Weights of a small GPT-style language model, trained from scratch on English Wikipedia: vocabulary 512, 131M tokens.
Each number is 500 + 40 x the weight over its row's rms, rounded and kept within 0 to 999. Layers, rows and columns count from 0. Numbers have three digits each. The size before them is the row's rms in percent of the matrix's.

# layer 10 MLP up, 640x128, rms 0.219, rows 336-372, columns 0-127
096:497542446447564480520474445549513467486555526475497489494450498493441467523470485456551505550498520432519495455533515495500443507561523507540525437556538506560542416497546496417581505504475513550484531534438469449497500481429514518591501561543501464525561482564512508477548488470487439502517453486550550489432522454411556538507437486534444479556418482476462447506473487538515466538457
094:527452476481488555510457619466551548602515494542537485495476508498523519543484527506435454528536491472553500456535435500552431472507534551516549497502485490557514458504500437511519492462464495539517514462518463467522466486411486463487465504518561488504427485490482480494472503471531557441411490489473501477444468532480420449446481603564445506504494479447569412487488501444546473563514
102:500483522488500510464488499490485519392560471500503509507539490586476569528536513479526430533588580462545548540530477507454468553500565528508506412522531515554543499434483513531409508433515489480506469510480453514476530436490542414513492506486503537523443484424541500472506502554505565492519463474508493470490443528493564422457487540463600514478451516586527509507494504514543443493567
104:479470453560441488542438470471498471491422537484526499484454511512498513508429499504468550439547478517481466497425514507481537488507527481526450469505426520503518538394458503604506467500498490496484385505509528554495455547492513530479530568571557512504506514541473538469506428503537453421496501468539482552450504532490586484405553439530444512520526535532475484485433438488480550458488
105:524488506427492476499413421513456460550506398432413498505540483443520480485574434523572475445487528416498556463427513532482501516479486480540522517421532464512518509463496476498438509483508549492470445462551507483463445518523444463498478498522500458496503424461543454529558496501494549481452555490508581503534440487510550509507515513474563522466476441468554429493438469502451471456489
096:521462549475452488523480459519512605461554503518513532541554554461464580472524490500512515469461528532476487543553452521548544498507501477492467457497421548555544487542481580445518486483577477579449499491523496533527518467551496458548535433438500457453529497498479479531467549472552485390495495406525427498541458468500465512535417519490485475478498562532518528479584519531474451487451
100:481485469495476541552535466524516475475501565456512445537484514421561471486525515500503479512524466475522506485424546464473520420490546511511513510531480470587463555566505469478550424447501490550516576479472465460573494504498530645489444480493464412508571508512436529510475582509495521437555443523516443520455500501451526588500568497494532481535523468473460544468533499479497469499467
100:473498499521522505450523511445448517487572535490485536465446417469472460500481407428402503482418547481431549502529494474425548568495521516499495505418371463450500441463525515523526546538528493472525501499528462530444469468471524526510544548469518490561488486498489472499495510588493534525472557468487483443548451504503477523442407501506539542522446484456520572512481531473535528505496
114:493489592485498483548561474491509497481439532504477471507540489484602465539509504494530538489602497505538468439562517595525504523551510486489478462492606531495486499435517520476383471520447443518483523501471438525500447431462500503474531534542550498515467601482458500535509579543509480527535403513443456480461489492486499506510521503522493449458514551441444533494494530566522513524453
104:513582497502482448494513503448526519517473415479522519534513494532506523463496533532462474534504485508491581495531479517494503505500446473367461490523528523522427511498488566481527520450503473495471518555570498581508466501573489510526525497445523514412530555489510508445509442436469507482505500574467541575509438493581592523523496518566566499483539498499540579504516443612498452497505
100:458469563455498503484469506526448498520464485500440483460440393488487526533492484517400547471569538397436517492515409537559517486450542540505507481452433590517534480523492527498489468486486497482558517515519472438468565379459491504510535463451501517523505464504467473542468522463521552411526457528478507480524509570526527497517495455505517463446518403486491542524516474493529510517440
095:461535458425501508445460503495547519547476386529529547476470508460548513504506452539506593440486458472478435509532479515398495480502521500489493573479522618474487501469458559478513469434601514511485444544529566493433464501528489490508468492485449530511477513497526544487529508491513525583520530446487430490513492556525578474517494433451502480482588485491518469505527447488504551465453
103:472494433471456526514569531531499550540417517550451485470483392526466458494462517477478490469483499463526529546512519467494519431469465460519428493508436453466489530500511488514452477502506507491503496516543523519529509398497422501518564516489505491511468578530539546516465551442459480593460499512540521456562413578572466501513457485505517476596469592506486512507523504541412470517479
108:497500557552587551498511436489543444558537488444484464445515465482508438618518485507467476467523570446443455521470570439500490572517546488470572479503607424522508520505444525524535488483478456549467514506484455580532533454485444508489559559538522525514484574467483434475511510531486475526472491523474518534522461468517560491534445490497446476526455508511484440507565511507470473446521
101:576528513453470540522480518441506519545444504478481506485489536545501405517451481530483498501516451452547511503481570449456480391476500525490474448464410502506491477565477450529535450482502550472476548499477514464502494524461513525471526571501471547466517455517522537509450492581528498457405417499572479500556488520532519522496514488448513473420594477400507486485526565439561479525484
088:510529491571518562517454457474497492532544426382508534552473507459491531483562506610452526498472538538483492426563462590426494537529523472539512466541474487557504460564509478402546522524558460447541542497519447518518492473548445488489559466471520491480506465467490577459497472490535515535490502567553493419491539496490455499537463496493583452533554486528506464529494515458500513491514
104:545507503487532497569516469515547495553471513443452433475546581501514555532489432509521461489488487497458451487458514522527538519472517434528515456468481579561523492514517508568470502560516509512438533516525564463537433543515553427526501507508575516488533509531498527420524495412546507462525478573519447499526455480463501532506473524397510488472505428542508554485464416518476559466605
095:556507474485499481487494493456500568526487436569516499497480423593522429508572536547495577483512484491531496465480559496498461476507503474493488519450496501504526484485477419535435505505536509546493569530559503522499492574543451475452529492494410494494524493562419524410543467525516533509456538464534453514508597535437497439468569493476518440429478525421477483494536490513560445463547
093:485489523431433502499535479459457481550513524503505506583459509592514499532469530499446522481495543506510445444469545519563454505462519478452514513542459566511482569448492496519509564494512494450519519491534484508506473475436554534434531553489508556576536438504481480495430555510498505570527512455487477495528488477578446437434451598473610514512490465491468489447506516500405488522428
092:437508475463469506466529544528472452521521444507570525500567540544494453535459501549510568519494527518508566402470552454508471507575507469475475428511455490552508528409499507393479511493540544396495591490553553508486516453455494447482478516480563452488453421471544558523453545473509538458493500486544472533491494513538502517477438553525447476505508465429502510542541534503514518535473
091:516456506444445476524406527502484504519494493497584508507577522460469536416504535565445485481534538479505495559515511426586549476481547447499537472481500586525484486534535575455502466517558510506529519437364536440513527506511503484483507481480418463479537530516544508490461520526479509484444431533551481485490529478499544473500469500580528433543474553516481492554474473431530478535446
092:571437477494475575572463458485461561447473493491485469516472503525532514484495398526506440541522490519452502531496505501494523475432498454520581536512480511494447417516561457399444545493505555488525444443506579501507475525568555469461500463527462470458502472598457506546608460531451535477478533521504559525472516527482472504465498464549489501559475550525478552514448514473452526524506
104:455457519529547546444497526502502526505404481445491507489557469500509517572478510486529477486547627482442430421494471469501483441524496513459518511483472471492514487455573519541472404527465531546527512464407536524506509498517463508569429490474505521548461460547514555536498509531429510470474566478494503515525487483505555474563413535512522493492473541568509472551527457474389455496479
105:444506535526465471527483492480435518580519502541531521476565484477499468468487480541506511475546556542521600569456511510547477523483497421476532521389460495518467509494452543498428504476507385530468500514495477489493517533513579493545598520519419503576499532460531377530486541506493542508520474606495511509505522486450467499488503515531543549498480490539486436482425531531520477509501
095:516474490520469539430532528517539569475454494523463528509490523513577498480450544465520465498569475539566495512455500472520584565468542559525545482545552595496544471433442539553438471475515443470462498495525505522508497455510576557502493504483544494528522533445461507551531553459484631539513468508423553490488460484513439480503490470482543461450579506511439445498522483554530530468479
107:530502512485510484481538465446486513490425454539496548452563512497481512501570522489502546479437565438437584444444535517560537486543541576461455423562501501481534476549510451535419464498483519533597478437525556484493491570419484521516491476519428494566445461565550493461544517500462485468482480489506562493476495510573480545499513566476512526471546558576488508499496499529489478497547
093:486473475550459484517459496543456465438519427537470569491537569431456541542469517458541525378500530489470593479502511524523528524469492499511493466502483546476509434440457540510474493461491489492520501504409425507398542493555459415510458512470550500554488490518533496583526508472497507549484499592543579486502449507489578520492512505480434500524452515548544482474499464540487457503538
107:533488503459478513402480465500505500511465465599477484451510458499492516449436490514522493488543473516501444550566630438548582505503492501445528539533506517531502466514491484527495522457523489508433571558500553577503552450505501440497567505449567530548458483544535512477489490421442515522490499553470553457526482507438529483514498477505534486447508566532399462527464478503484564495565
102:370513511582527439535496502569527523460541433442541521519515498499475513460521494490477506523494487541542464569481483459504486513440496475445485483508583446466469512532495492515536455491444513494512466517532486480469509492504495507498611465520501553556522559541450542458524546527531477509500446482478544477523464503369550476533543541522482453415454427588519475500491472463510557459442
089:458415524493466479524502510526528555508491489450526482437475506566469450480531477481567504520513565554496455523531516539464501511501567467572519479487539491513423473484540526529511509494456541481502515476575561478510586442493544479471544457524473542509500524447450491461489522411530568467434474482452463517440492475563518519512472462443428455468609468423422508494464544493525463439550
100:483538482505591513562498415499481509501551503533456487551489527508491524469538514537526506460540561503457477539546467506479497503496518555531546434486518506507477475509512488490469480477550502452511451470508464519491528472430517491431482545500469500531441523428490539471566505593469424478506506549583442467473514487601525388552475531468514515485517531419429482494413522556517494605473
103:494547479508577512518442463494534401462499436491508435504566452509491516494493529520523527502411596537533493602559502530502559486553525506511486411528517441547517498569492525543488492557507515477521509521527470545474510551574464522576490457482483485457450442520523541511545498504530545431496555495543457444568525506414538551556493487506484449472491584433504505535513513499528492488512
096:471589485523518506443494471464491527507552494479572532516521481540400459469450544524565482493472519541461528437545545495532453547501562497506521504550581506430491517468531433555526505554466438508539515575485457469447488477499538449493514495566538518535432487428517519556524457466413516538512568471504534546491525441491508453503428528440426543471517504540507536497505487503466468458580
108:478492566497491476492495489481499539520457552497472506544483497497518489551521462507523545522497515445503522498497527540523547467481615446511492444587528486508492514458387438530472571534483529540373494516490454493488469568528515490555614489466448564494539494518530509500473455559491491509531480507502468463534455557574425501534469499471539528510451581451509413431518472508553499504475
097:449586531478516502553502449506574489493484482455507462476492552467518488429472477532478540445484479467487443478574488489479434539427583517400548565500481507522515552427513537483497531527497475498485478542514518485510502462491522429447481444442490476443491503500461508489517527523508473521477517419524578466484542587511482490546539495496477452455521481543526533496433426490458597591561
097:450553541529533464516504494513476452522505494575501375531466451486501480487561512530479542533497497511545558485525535460486499608500526528470500560512509531562595498528464540559475439477474467457503468527458437508522510500426464523478559469549575507470512483447487559542484462515521560512557457511442568553504520440453464494554540466428550467544511494526474530514564481490578503485541
103:503479475483511483507529533459549559518469557512538553469477515462584505478499509543556592526510496436496558475556464471463482573472540423584520541514401476539496444450447475452526482543492479579537489530522490513411560485564516530442486443539475464475539491494539474479586545499533456503529480508512450464518475444437517497459472509439573507453535490527522478474467432501505521466450
# layer 10 MLP down (transposed), 640x128, rms 0.178, rows 336-371, columns 0-127
095:566510511516448525513457487552496519452501522468499403464492494478477480525509473502542547401420509421491544472452446527526568485500490492510507496540445482503520468530462492488520498550532528525445486492481503469541488482443479480555515490502462473490534590450480477518508467462481511498516586531591469437575428478487453502429506472459531472498658460470570512509532461469443490470471
092:493436517464498535493501536506486472461533529447489547553502473505491556488462595498481498537493502596540496528501550506411452460480502519476488496459508457526471480512466485436512504527475524470475516574491529490462585502582463556546488472485481544429600482523473465496475568570406462539556535489498505422481547436498517544540506431475529410512500548544543546516472566529530483523535
095:510454489484451451499537448478498484540460557511507485468434526525489436503484453481520487472479503481506517514488467443563455453440494485547523503466457438560436475579524488509568458551495448454452605477557466466499485531452459612452497464459499498463506400511515503545457539488467485519497505503426529506516556452550462538525536453537444454475526485474564561560541486497439555475537
102:526588475487563542501493436535505550531537542548465476518453546525549553550500487510517480516550520481512485503491548504521533505485508507506497474491529489450525523518539477547534423566393535487482468467500529508506517479587539515559443489460534479464467514449506508475524478529478450431468539471374537433523513484434564571496414492529472495490456572443471508508552431544557528433504
101:540484496493498437418409536514558487532500527534460515484517491553472490466532540506515587658507518494438461489507503476474472514492506568460511488530515500510476485476521490513574476529522512544494601495511426512525507508544557510486513501518462488455462542493462495463503516602500511484558520543472476422410502532560381488469508545492456512543512530490470496578517518441455474504493
098:514522481506544491493538501490562518476476616517544451514528494509451549540475461483528515518518502496517528506499532494491494417474504505517512583488548519469445528465537515464442440454422545521575443426538512533415500577481520479517457541484398542542511475452527486541456448495491538578451510553538572443516495490509494505492456450457529553542501481504442532501484460470512580407526
094:503436462494505481526555493484430557501444516548547552516491531503410483534442527509497496439410474509535584481520421580524451529457509529496512516586523520486438547508566523459474515505490519539556475518479542520520562447475518471483449559518524536497544453522538477450550501536521516546497564528440535437496450488520499452520530600529549521517500479522467402497450530497455490553539
098:481525542472514501495502479466515508473492486515424526518529483631494554552546611503535480521523517524463478479495526535561497483645530551534528476553510553497511524523510509500437453508509496580464487509494536576501456558457462566560461484500437533482519521530449547588500478470530491534421538524479478497503524480509489448505533533546462464446509513437462495486538481412510499460558
107:477588466497530561497482481546490578438487601478487534499564511467531466487515470443403524463484483515386503553531561520502561521538405485471495504473484555514505513461473464506508507461470532488501450517564483507437468503447467490440515573509523441492502622471487496429487492518538480487512496503536486498484508519517578530516451476464499544531532474408513527501488494536434457529560
099:492578456500500571555537559469535516438524463496442532526489487526535509469488544473525542496509454483427576438455540446487537532565554506500541493514443500474590475564506502511489532488440523450474516523492397481493533482541449499516491488494548447465466532522492524630450529502447501451428507470519499518570519552448507474618448462497525498481505500530519512557530486482435512494492
096:488591433542532498490475483506528512477447475429523501476497512514476519505494512446501461430446462497487447540512513529445476462423456408540464556468473496491499471511501449490460543550501509536471496589485538479483522564466480489494562523544463495509448517425421489544502504542558414492552634445577506492482545459426509600493496490496468488515496530521477527507510463438482463492482
099:493570522532481515545472428535512479544542510437504492507571454445445462470508497541502445538469526498501487465455590501532434436546455379456486495484509397507464527525475442447526512547447545482512484531536547502471554534496484455513481484557527430501509548498493487483497505476569441480472491516465442482538454521525490578475445476522475463504441459525483481539438487539577458508588
103:478557492579534539602534488481478406484487514433522519464489501473485532511510450521485462494463548564483421470428448541528470484487516516429530488520483500478554461487540581512508559518489543556563570581512502526486534513452514484515461534477492449486505517453509461525506568516553544531541454524466433471466455485493602553537468517492450567496545484496450502392443505507480506514498
110:503519578581486520481594508552480466402556534501519515483550534457519465483546520446439515502488475520457485493471494470510484592539422540505520523499523522532536478498460507480516564523501478432514500483513464549463473521480485483460552503472432538520506491529461482425508505501479467489519491547477555482451500540506511522525398560579480493625504557522546499551410470547424529542506
101:449485515511479463468588527530479484444473538613475576589577496511543549539496507487507510475509509512507543488530411495465511535580504543463514513571477493479528476490531450467466440504509521519550496539513516475496509543529490497500463467498479504452506489539512464398555507504491491550448457492390552549462540506469551419517438535522477441541453482550530484480459431544444542518450
098:536538509499421559460526524448499448503537517413486478550537465498515467480465485498483431537491531562493507552485525492504480504356463502481470489528491485526456515478478453456441518466536430554486509553482552523479541585490454480422512442551478518499562430529532544538469512472499530476564529574439500429523536464460458525490561499465427488483439489488537556473490485522541484454440
101:493474536474502546476479651436506505472556439511528510489531453609518473405573481513463532507532450503509451535493478484459495487544506521511548484536486521526507478488520529504526525481439498550529517527511426458478433513504471511460495494505510458498520451458446529468461491495425453529506514507443508454518541484548528526626509435528427483480553517521478506498527498460554424400502
097:514528537556476514574482502551542443536501541458570503528551557524468536497500492485441515528531510525478538559488492554496544467443513519496506524485540536421476555512505467502502495510526496467487520545445474436426400469529591513550528465592524475481452497517483564537539462443522449490551508492513508467464517564498549559504518468407397481632464510488508509485499506537516507512469
101:553575554462535491534455438534544490410497479495550468496531468519451426576533547499477495497519512517547524507509505504435527473556479611440450495529487482456488471516497477506493423504513482460466534431446569483439481489535376496577464514501501487518494580527479473498484502488477538448519523497528452487460476503459565484405495500492438540456479518451485522448505574491511570497504
095:457430428464517526475568486490527467507555518552473546505488485541574521576429490477483463483465479491444456461515496469483542490504537379483518528521432409450475523396492502545445458529534536498430443500514533503559472507467528501482503565494515527502543491450439462567518453528499428499510489437569524493464536498497519506497503474494489431471431545523506457520541540548467548519566
093:528539502470541507526565557579486450491560523468461421534484445558544498553501502504556481397444471573429547473513557556414475513553492534509530441463504485497552530472523527504481511496486500515508497496554524508512493496507528448535540432550521503481528500465457515532567486505525416534567460474441475443563430495533519442500479460479404499506434534554465498444530513510496558529501
098:458476508506464468447578442422532491520496471509475484508463533503503585506573523536511552469463496483508458558461491455431471552550549498479501447449491506519506560497494538437485465451410467540458513520463413489490472533483451525487528512511490561528421523501536505549467575557501530525547511504474507511474385451489519544528433553497535541478499491592539516465476551456526427476448
102:464539562466564437463512487470496477568537509548454522497428541519518490498476411541578528483487510519438500474497509535548537482462570399485537509491556622517451459502454475430554461466438500472429494452557481487505505488455533480515515429512526428469533506510524521526515517486483480522580479515526480461483452479461488546425582492521517576516469537501535459530482476545513531537459
103:571501492475496529507472506493485542501446468492580477574490536471554469554520540509515448536458416507547471474522482533565513459494500544476519461589512554519521487500587446512535500494479573405474534461455504505530447433491457500482391506446576520448506386534442564536506513501497450486513527512498567475469476513504482452468511451419527504455534549467457463503528511504534479516519
102:447400451488524513479510448438478452404546511513487421472521529433494521462488423509469420423536488414507511502519474475478525496479569455520532497516553491481507549485516476465522511544535422547511541522487442478545480491572498533514485467462496531556449529499557559507534457482505476498469501453454535499487438493508497444495525356567469503538540540445455498530536498474516479540509
105:536511506473614539547505454511498474447490506513514474501496475489496470491418550488456470495526503524528532492488463535502515576542498486514483477500557499486432473422460500552490462519458471520491547442492434460463551428492452397485461518568557503522568493448443501506507432536511511497559498504604486504470519497497564505470421518430627431477527514505475481516518476489550516465436
096:484515507501481484523578464499469517588467597460440505532522521488451530555518481563507495547527463512475451524555410503414572458521448448530553486493523462513493501495507520511526496521428581552420499523506453554550465443451484561494478496492476500525499506488496452489485447506495477493498486468478453499424526467554507419431503519502506484475550567488493465517478453515482569537370
104:484476448556499521487552436529510453451497462504488459476524460534446486480478570527451512478498437530467453512404479543471503592490503558482495553470497490442460502442525528557534572485550512530485462446473437540499423526500451405505512462541443543523437507533482455589448451527562478527515509488526490481491498525472463556462481504553537434519432535532586434459478474493503477494479
099:536512520471451520368536496524456505453565533452484525479548520521443504498509518484539498478491563430499532394502457566490519554536462519465461451506504500540507494459559472513478489516441532519539482474522491531478494563468506456473463498427458510538475504562434522460513473557509524498477548478476460517459535504577516465536484487538478446525471548515534520487560564635529488570583
095:477502534606511526399505477551466514494458497570452534517519490465531498549483428483468494545466497543479504485453536517426474546505500507452540453462538504473506482500510439495420507552525608595516467520500430479479560553455528520563471548512498494531547479468467505457484430520524405555480493450477566521425493497540537545466495487518465522510487503580494478432491475516550534538475
104:528454500482476470457508529514436509561416472534524498515498519480526526506481497537530547545498501465458521502458459451542458422464487523563480484474427517526487504530507518498497448424496504490471477514509479487571489510545526470488528477535532506548506441611445561500471463519537535506511484445536514446622550466452493501385474506456565490484510536579519471466550412442516448428453
101:456450553463552556477506508494381526537498540535514453527445515489562571531459426510489535491526441530408487513524467461550516574489518464480427561479520545391440465478509470467533495519562488462460422456499549501489544508520499437506515462469537514506518508511560502461462402469531511492540464502533546483531459547472535466458494525474454564519514462504450483436471486444482509466480
098:535431493533494538531490458570514509585485536511476506554539549487495533485503558426468515484513490482498550512521481500542583510530534485521400430508413415548475479543537477545521550486443522494469477523486597525487553442553452455491559481502496449440496519533461450537467434483516461555451472529488491481554432541562497523422552512529505505465499511545505534539473521402490495506510
104:473536473508542562434438497443488432497464476556490490515475530513540455464547496489523435474526469513570444533476481497455531512527438490479486493522553516454543502518517466552552527492495484492482476557495518581489480504456530586506513463567502508542465497410548444443434497436539507472577475526549468496557562490488534536529506449527469615418528495499540534606492518498491468536448
100:486524462510522515419453562463490446460519505507508459442510557515489461556519536533506544507467457444604566508527532528509609439555470537531472466494524506509486489496438525494445586505483425615533500507568504522517501558545497479520431488559488508485512502436467462486511504500471527448541445564579545485573469507474492498513481529484418477447561514475481455493491446538504469482485
093:544528546515526479560459511488520503504454477579500540457523531487532493504422475459491551484491524531532480562516494504442454439483471579524518437519471477499440523492538535487506516488534484480501564433556469461524533470537459506533524506562510471469498499521486594473519516533557506606406508421532493493500509534540458451522431522564561530482458518527525459421491518430382519438497
# layer 10 MLP gate, 640x128, rms 0.218, rows 337-372, columns 0-127
095:488569491513511463492487497451469463450490468476507458543537569582473501477508512503528480440523555559415440564536470528448496515440503455435483548405505538466515484512511490533555526478497460491493487486556466562527525533482453530496476541462420538482488512474480462492480455594489447534556505520440479528497525453518506559482478453526459466513563487557525630495442533592463489490523
099:442543531411542469497522439476568458455532478514475442521540523510510508486472458568513489519553449507541487475511543594465489505492540499504461524570533474506552482470452429491476497528577544521512585574553517555520428433581511424497426505494542437521505527543502544535497503502505464503578473468508493463507454580431462455490493448484509528525445521492480485460495573539526468462502
110:454468509454492554488491499520556484437473445548492584503547539483545539475491521544481468529526514543514515469524461521427504515435487451505528507503444509495504451422488508424422499448525577490571438519489504489500507500469558509470553449457507502557557560467471472482500522518477408482524439539476482520424458448515525453459559484453511528566487476496582519429463519463397550528472
103:533483570513494539538386499588514478549567532535453494456467475491564518512516461463547508485472454561437472469535511538481526474505525538482530533567468521500546540474509507522527457485552465552470491498498526537547493474467523522553563509527546547547512572492561541515476486494564520494546507570520471439473530459475434508407522476525439443501537430562482476464559445492484500592445
086:458492516544561448495488452481473483489428501493547508523505551509441460486506520515419509444415524499502453495494440525501518551502485600417482469586515460552499513509558453516467581469563498497448505515514453553574536467530459537534559461526482508441465483575476529491509521512560490450446539427533446531505510549529434508539473481522483549441448498451494557564481541458499483448515
099:495475510489496508466582534505522498468507530504499512535526473452498393487503502509499504481474464448500556500500428477489499534526438434483506504557558546512578513552494446468459497494519486546491537507421512551471494418393508431509544503519502483472579482495584441481466435462550487523548495483631489518558536511443570487553463564499464489510547537473468495511543535581516486525514
100:461502482513483516466479525526633474516526547512494469510517478402518480497470486486567487522458492500524463476577464550508450445514564554504503493516563501523451549492502459531421418495430538524451438544540480458509496528464479469520469518485522457549534468499504576494555475488507433524483577480508453597520544494538486406497528488505472430469556513513451424535551515441483470507538
117:448545546529511526556456533519517512484523539500444482448464548498606474541582426460483544522494524493538441507453527455493561459530462470529490533499521558513476584456486461490488431488516463565570530405539462545544511548495501526448468501487455497591487471449501544495580518516549432554504523508493492483495507517496561566494504484480470560514482512498529492499560433587421496490506
097:538565485404467468465487521511499562573541560561503576535542457495591422449542481442517531469451521524483535526494478473511496515482473482577565481516454464514523543494517575484457448495533527493567483486529453492420496487573536481497571550450505467463438514532508538500480540533486524515563520519501517414506494504498421486510384473551499547518510533455495532517561502485464531497504
091:448531511545419492507512504388397590492547469503467461605475435481561457509486478488530550490499466511538510513518530532523518431472486477473489506501486460444483526553525514445426448517511544548598428513585481481484510503508451568506509527538462481487435534532504522452489478508514553507520546455456511528434480547490532444479507489477515493526501528480539410514416500465505512445495
095:441535540551441465498452461521503448534539505460456531524418512469525415437510489461475456514523497447483512493507502506534486424538480477533520492455479513519511556487492497508480465529465581477512588553524464531397537626484482509470508527495475544502488488456467563428490458506452481509529515481527461457557449461462394526525470522456464416491517484477513441568455527511520476502568
106:490513518518566517468513513466503466462493477497432403519447491465482481466548528487499493517551521483471499442480432547476474503577633530467530455484559447440523466506510463527511506530461566529604575507474497478506444439434535482492492478484626522470500491479495499482433582495524460571493471530496434547455489493502568476525520454530465530475505480493496474461455551476515461504555
104:489539538596478499465528612439527511423548518529488561514545483498543484471564490489579535528418437537443408520475445474442546523576456523530495492479482515504509514487418549499489499518500487467515529509546489515469439501453454510419465486520512486521521464487504484417545485482521464512486491542477504493451509507526490548433405468501488554537497503505504560577442540544431512495464
108:417490494533459505460518449462514554470540503547474501539571505484477585494436516460485558478493463492429572446523462425462455552502487459482549489517558531465468467463478497474570457524486478484538478502490503552498510502483488523532471403487517494438395431583528550466456458500414519509521531483470546525463502524413479498557532546472444482549490497465475446481471472556486561542491
087:514486522469527530496388547489468570509564508484478504468475459537542535500551525509495496408522387512571498421509511496521541474471536532527557558552497522557525498439457459441479464553501496463513513488558441560516513543511494478446455446572462546469494501474498542472540509566501497530628453468498528589471522467512545533476517504511471539520580465486500473456468501509493520451508
099:501508537492527559390530570512515487466525473535568560542483589522470580555515513431519499495376488492525512569574516483478518480488548458529526492455407499500546479549492512551425469484483490492543466507451485450521509459490444461523481478496533511566484552502579500567505510485474467534482425497558566498417525493522504463489469472497459459434498477543530468491520546503487481484554
092:470487498486503516531428457546472563431401537534487509494474514471541528343560484612443473503499459497531429486531539480557462478477500407578538517478509537498517456521498567432446519497489529460511504516492448534466500491560492541455461526474504512484497519466551549486553531427492486551502517557535460482461516510494456546549483488500453460503509517528550523507502423527482515560522
093:505562523536455530514522467407452553512539498450436473474423471472513540530444590502490520492494517549486462503475532494560503432452529447475426439545495511549489522507520506480498508564444515492433497529452502549516485566483525475488463563442434535637485499464521489523531489437489528553545545513478516455467441521547480464474548514515526548467449519569483449544531521428501531502533
095:473536508462482511478489492545472492553476546464542496510503589536494521504551473542476517498493426529449580488464480395512464491614456481471505391456495528519483489484546515509483450486464549534522523417532508515489491502493474482496471487429524458472451580466532547452438493526528470529560472574552446615440555457506523505509472565470484446474495445506483453489525532507470494552477
092:518473511522433511486468484458534479404513450462443431442499524507530483441515472466477470495572466491480486451480524445549497511459466586509560451510511474489437494432472483522493568498483576433490582427533484525489599527518541549460499494539542481503457520443468468422524489492510423550585508467516465467459491556542503444480506454443416515541487517523458509498496519498528557483526
097:497497490474556487494534561536506383484537445462492477574487561479599535530566518511517497502501569504458539456558519543540490583519557527486531550542535511539513433506497461475469478440538527455529518480465507486545550487552519425466473456434493457489359450538462474479584497527447503539522533554486469447466521502478457529483482484502472529465491550526537537534510473487486548507541
102:534479553557417559503518482493502477492525460504571523539472467529497516508426492449464479463508480554529568501512409493567522488536522509569544468540563481559499578567522542522542549436509451482497507536346513543450504474461456503528490546470529493513504519526426489470540461485507563508499490487468527476482580439507501497501496483512476516501418451461566530531524454462440543468475
101:495487501482469485542465597469498532559496519515503550521478519510503519537478489518407531538477537485515546481520476469545447505498517492543479497521536534551451514444474463533498494513541551517483506528484424513590542403501506541418503462574454514496541421546536557471510553386545479483559511521503514564552551559514483564484498545440469534484507461371526493474528501470461469484528
098:433524605552494572563458477551487489570468555465525469437523482523492496434421539443503494491492466528478562514479444546462524506545528496447426443491448411502531492499441449499540530505478507496496560514460559437466486473505482469478555444511415488435509479555484521451523512525521469444549464505483453506526446491495488518497440514508468541476514486496551509465477593534460542450567
104:483453564537543489480451479473511534552479508469448574407478475554491455527572530456498555468447507446510482473527424482549540440552514495506546558563526469557470435529523435477484499499489499533507501512499503521482407487472545554511498508508465406450428478497575504538514499514529578497550497502561477501515539564508499516494521450427479563515533569492531494579444489511570451497493
099:471553538546511538471484487531577479522480456456542488500475565480476484489515577540538509519513538498501481472478561451522560492484509506488520424482476485466562506497548450487458503475542526580504521499452485502557475545556550497565439480547511528530521444566456441456560579468546509541501468447513621523493543573484462455453492463535550479464499513566544497464547531441519517407452
104:526412493573482432432526455552479527455472596514469448480473529548611452497539421575459551504477521511554475520532514455491468527497496448536520512525564440464479496463489491554549480538523414501499500452500541517516528491526491436497502482494506546483466470452523470509544456504458573453554451527465514465471492481538509404397509481532495548493453522471486508471512563495526500519564
098:575503528426486472462483437535500477517496428461472504507530464513492494561464540496437405488409508492497565493567521529441478472522509493531507517493438526576441524513428479530480453436542492475496490490511583539486516563459604465537473579479523531462464507557428498568512537443493527555540494473457450472459522495469468478491369492466474528493528494497490518500473525528530493500534
094:553516508505515539417473502472418478468455457463481472468469506520460455577432579530488420470544511513434538545504440496511496439510513518486446506484457493495554551552499518544501422542499490463467547471494529546567534427492538520452487549520389493527448559391513440499485474481531473576508517505553453525536541513496521467535497540488513502483487459537522527516567538576514488547495
097:464536429485496559510517466479519519504533541493530489537513562466433568478498522513487518487527544463521510507466543514473461486504522537535516387549461505501476542491514545533496485491542527479432426475532469422564494508572523410432446485445450531493485476541516525434528456500479376505415525486465455513459527454523499484454477440454520539473503500508450510479496411477480408434506
112:477508580505468573500429516520588499482524488395543486508478460508483470552521560501502503518528480476509506452516516479566510453508520513466496563463549497601515506487530502472483501467442455499471519441480499509527430452441496555460518467568491418446472487483488427582501356509488522433431472458549491499508564495474451496493486475490515526510466497475477558529502496461538513411489
095:467518470519507517514479453525437529528506531473532458531523501506508477460432536553541472544454524447476483429452496505406461515532440486491495522567518485487472498511516541441512569548531467476520555496488501507474512491469505405393458527517482545498481549487590576495595495487498513501543538530460476523413475394502500465480466539518516476402496427502520545486504556535499491573560
102:467480506496460528450571435478488471489589536502442508492545509532479587559479471515488531500486569442552469477529523540480514497487406434472492497533559455478454477385478519498461433440530433511501508524495525442510436536502536485589469540488532535506579527458559506567470506544484422457459443502514513524476511524522478531471449523557512495476460525424517562529550470507471537496490
101:543535588459499443557515423469441503525504442496499522573488534534490460479471450483493461481487602505490514485474507506428489530448553478440495457545508500518532532423519426448566493467514520440574486554503502497471509454458502434494499435416488458492520457551508502490470400514541452561438513497422488476490561520490536539514456510411474555505454543480506490480527466521459492525482
089:446514550476485476490484493428457513436427549538563514410534474497532560508477476493477483552564449530497418575542541508534470497575514493537566550503433466517455497546482464534553493500447455481516533556551559476468488439587496536543580514462441557517533462569498566533467490506494482522470486485509506459510512503408509507475495510481471571527488444526462452495451472467518544455499
102:411481487565473455551490482462540480495475612488502487507501482532534557527523587510499577499516543431482543524543452505437500576479539471467429481490456512537462495502521465461454540491570586522489488507483445469441579548504464527458557434472499481453471516458507501477534478467494447483536524555452526495531517508505485493500426489505563454492488570502559471440493478498539534553601